From a checkpoint of a small transformer trained on Wikipedia.
Architecture: biases, tied embeddings.
Training: a variant of SOAP for these matrices, 1125M tokens, 4292 steps.
Each number is 128 + 32 x the weight over its row's rms, rounded and kept within 0 to 255. Layers, rows and columns count from 0. The size above them is the row's rms in percent of the matrix's.

# layer 8 attention output (transposed), 256x256, rms 0.141, rows 251-255, columns 128-191
size [110 114 103 106 103]
[[ 40  81 100 170 105  99 148 100 105 125  93  93 137 167 147 182 123 142  81 129 177  92 140 119 157 157 104  80 103 112 129 146 157 125 119 106 197 118 129 134 125 141 129 130 122 167 111 148  59  80 114  95 146 158 113 133 167 130 165 155 124 115 101 133]
 [134 111 109 121 138  90 163 145 129 191 128 138 105 151  89 120 149  58 115 103 149 114 131 105 112 162 168 120 123 143  68 151 145 171 147 110 105 132  99 173 178 141 134 188 140 133 121 123 132 120  82 167 158 118 136 137 102 137  81 114 106  99 118  93]
 [105 209 147 127 144 102 117 213 154 131 122 181 138 143 186 167 159 137 143 126 175  90 111  82 126 108  75 139 126 109 120 142  94 165 153 175 136 109  65  93 198  91 136 121 153  62 187 104  68 127 145 183  76 125 157 127 155 123 101 146 151 131  81 123]
 [141 152 103 103 108 136 116 122 130 105 112 107 117  91 123 156 158 137 126 107 154 141 132 124 165 106  69 161 147 163 134 152 104 137 111 107  53 124 119 116 184 159 124 130 131 227 127 127 154 120 105 139 107 145 186 128 106  72 149 157  77  96 128 110]
 [140  54 103 121 182 128 179 120 114 126  90  71 132  98  83 120 162 134 104 140  91 183 116  34 145  97 147 130  87 121 103 136 171 166 112  93  48 148  92 130 134 125 123 112 107 116  90 147  90 144  64 164 140 158 111 141 130 121 124  53 194 155  70  53]]
# layer 8 attention value, 256x256, rms 0.164, rows 252-255, columns 128-191
size [107 102 101 105]
[[113 137  61 146 106 171 141 124  85 149 113  87 144 116 164 124 104 155 117 133  68 141 119  94 140 116 115 153 165  84 143 142 120 114 171 140 181 136 184  66 126 148 151  65  80 140 160 108 159 137 183  72 142 135 167 185 184 130 176 154 132 143 144 183]
 [156 108 117 119 118 217  75  65  87 111 117 141 120 125  83  70 109 148 126 106  97 140 130 174 153 159 156 112 101 153 128 103  86 106 154  96 100 185 170 133  85 212 143 160 139 164 106 131 181 130  81 111 155 120 152 176 172 108 187  91 137 145 169 106]
 [149 119 133 134 153  80 162 154  89 121 119 139 134 151  90 112  74 117 163 158  73 125 142  81  72 124 174 144 129  94 128 179 155 140 136 124 183 177 169 139  63 108 115 147 116  53 145 121  94 148 105 127 127 146  87 142 182  95 102 105 153 137 129 106]
 [121 232 163 119 122 101  68 140 136 142 190 164 157 163 157 107 111 173 155 100 116 130 128 208 124 151 113 129 128  80 192 124  69  88 126 154 167  91 204 164 134 173 114 104 165 140 178 102 127 131 171 101  95  91 166 116 102 147 103 164 121 143 178 166]]
# layer 8 MLP up, 1280x256, rms 0.229, rows 0-5, columns 128-191
size [122 102 100  96 105  96]
[[156 167 121 101 130  71 107 144 139 130 113  93 170 210 181 132 197 177 176 200  85 147 192 119 199 128 134 115  96 167 116 101 141 122 143  79 141 122 143 150 160 150  63 109 136 185 149 122 152 162 213 120 150 130 100 135 118 122 138 137 139 141 132 155]
 [116 144  89 177  97  89  81 129  80 117 145 129 145 217 139 191 198  97 123 165 124 114 153 172 138 177  61 135 114  66 136 113 143 147 186  85 107 159 122 168 104 182 116 136 121  85  85 106 155 121 147 153 164 181 127  97 137 149 135 101  97  97 153 129]
 [154 188 147 124 156  75 137 165 139 102 255 102  89 195  81 149 117 135 135 117 106 119 177 154 108 120 118 125 165 130  89 136 137 158 114 202 171 115 131 117 190 128 131  92 127  97 170  83  73 112 160 191 165 120 180  73 154 149 145 126 185  99 180 129]
 [105 123  97  78 126 145 152 139 111 117 140 113 162 121  73 106 162 111  78 141  81 157 126 142 131  96 114 121 114 108 111 150 136 119  61 109 152 134 129 133 165 156 129 116  93 153 113 109 163  92 134 140 134 142 137 148 190 186  96  93 180  96  99 121]
 [150 114  99 176 170 132  86 161 131 109  86 175  69 171 113 118 120 170 114 130 123 104 197 187 149  85 130 132 120  90 102 111  68 107  79 138 143  93 215 147 157  74 143 134 169 126 123  85  92  75 128 135 171  89  91 133 125 147 143 143  95 123 208 102]
 [145 116 161 129  68 110 144  77  55 106 143 168 108  92 156 112 164  90 126 110 190 123 159 138 188 161 155  90  85 122  96  95 153 199 147 153 157 104 121 161 111 121 111 104 154 101  96 204 167  82 142 107 121 145 103 145 126  78 134  69 140 149 179  95]]
# layer 8 MLP down (transposed), 1280x256, rms 0.206, rows 0-5, columns 128-191
size [125  97 102  96 111  96]
[[134 167 200  71  82  96 112  93  77 204 134 130 165  91 148 117 199 130 156 159  78 151 148  51  96 127 124  98  76 149 182 109  97 103 138 139 161  67  86  94  83 231  92 129 164  83 230  96 139 153 141  91 120 110 117  99 157 135 125 177 157 124 107 112]
 [123  35 100 168 101 134  39 150 191 116  73 150 112 115 152 144 155 129  95 142 130 223 136 153 146 147 150  78 126 128 107 122 148 106 137 103  62 106 130 126 177 138 129 112  81 115 135 106 145 189 144 146 172 173 114 136 133 126 167 132 130 120 176 104]
 [143 120 154 125 125 140 149  98 127 116 163 162  90 142  93 119  79 122 144 102 134 141 152  93 124 165  79  98 115 127 123 174 130 162  93 159 141  89  99  80 134 138  96 114 120 146 125 102  70 159 179  63 164 109  66 100 190 167 112 144  90 118 122 144]
 [131 136 162  96 118  84 232  95 133  81 107 133 122 157  97 109 168 107 139 120 140 130 173 199 106 105 183 166 118  70  88  79 131 100  94  94 127  81  85 101 113 116 209 155 181 118 128 114 144 146 102 100 139  46 152 178 107  85 158 151  98 189 131  50]
 [146 141  74 144 194  81 128 143 164 179 128 120 103 141 181 155 120 150 126 143 113 128 162 140  48 138 127 160  79 137 183 112 113 111 147 176 161 115 126 171 178 137  96 140 147 133  93 143 143 120  86  89 132 186  70 109 138 131 121 165 147  80 145 138]
 [156 113 150  99 142 131 114 123  70 161 186  74 139 128 165  99 149 128  91 124 108  99 158  74 146 122 142  99 114 108 142 102 162 145 101 121 143 139 133 122 137  89 124 124 159  90 150 119 145 119 111 127 107 173 156  66 168 150  90 113 159  64 130 117]]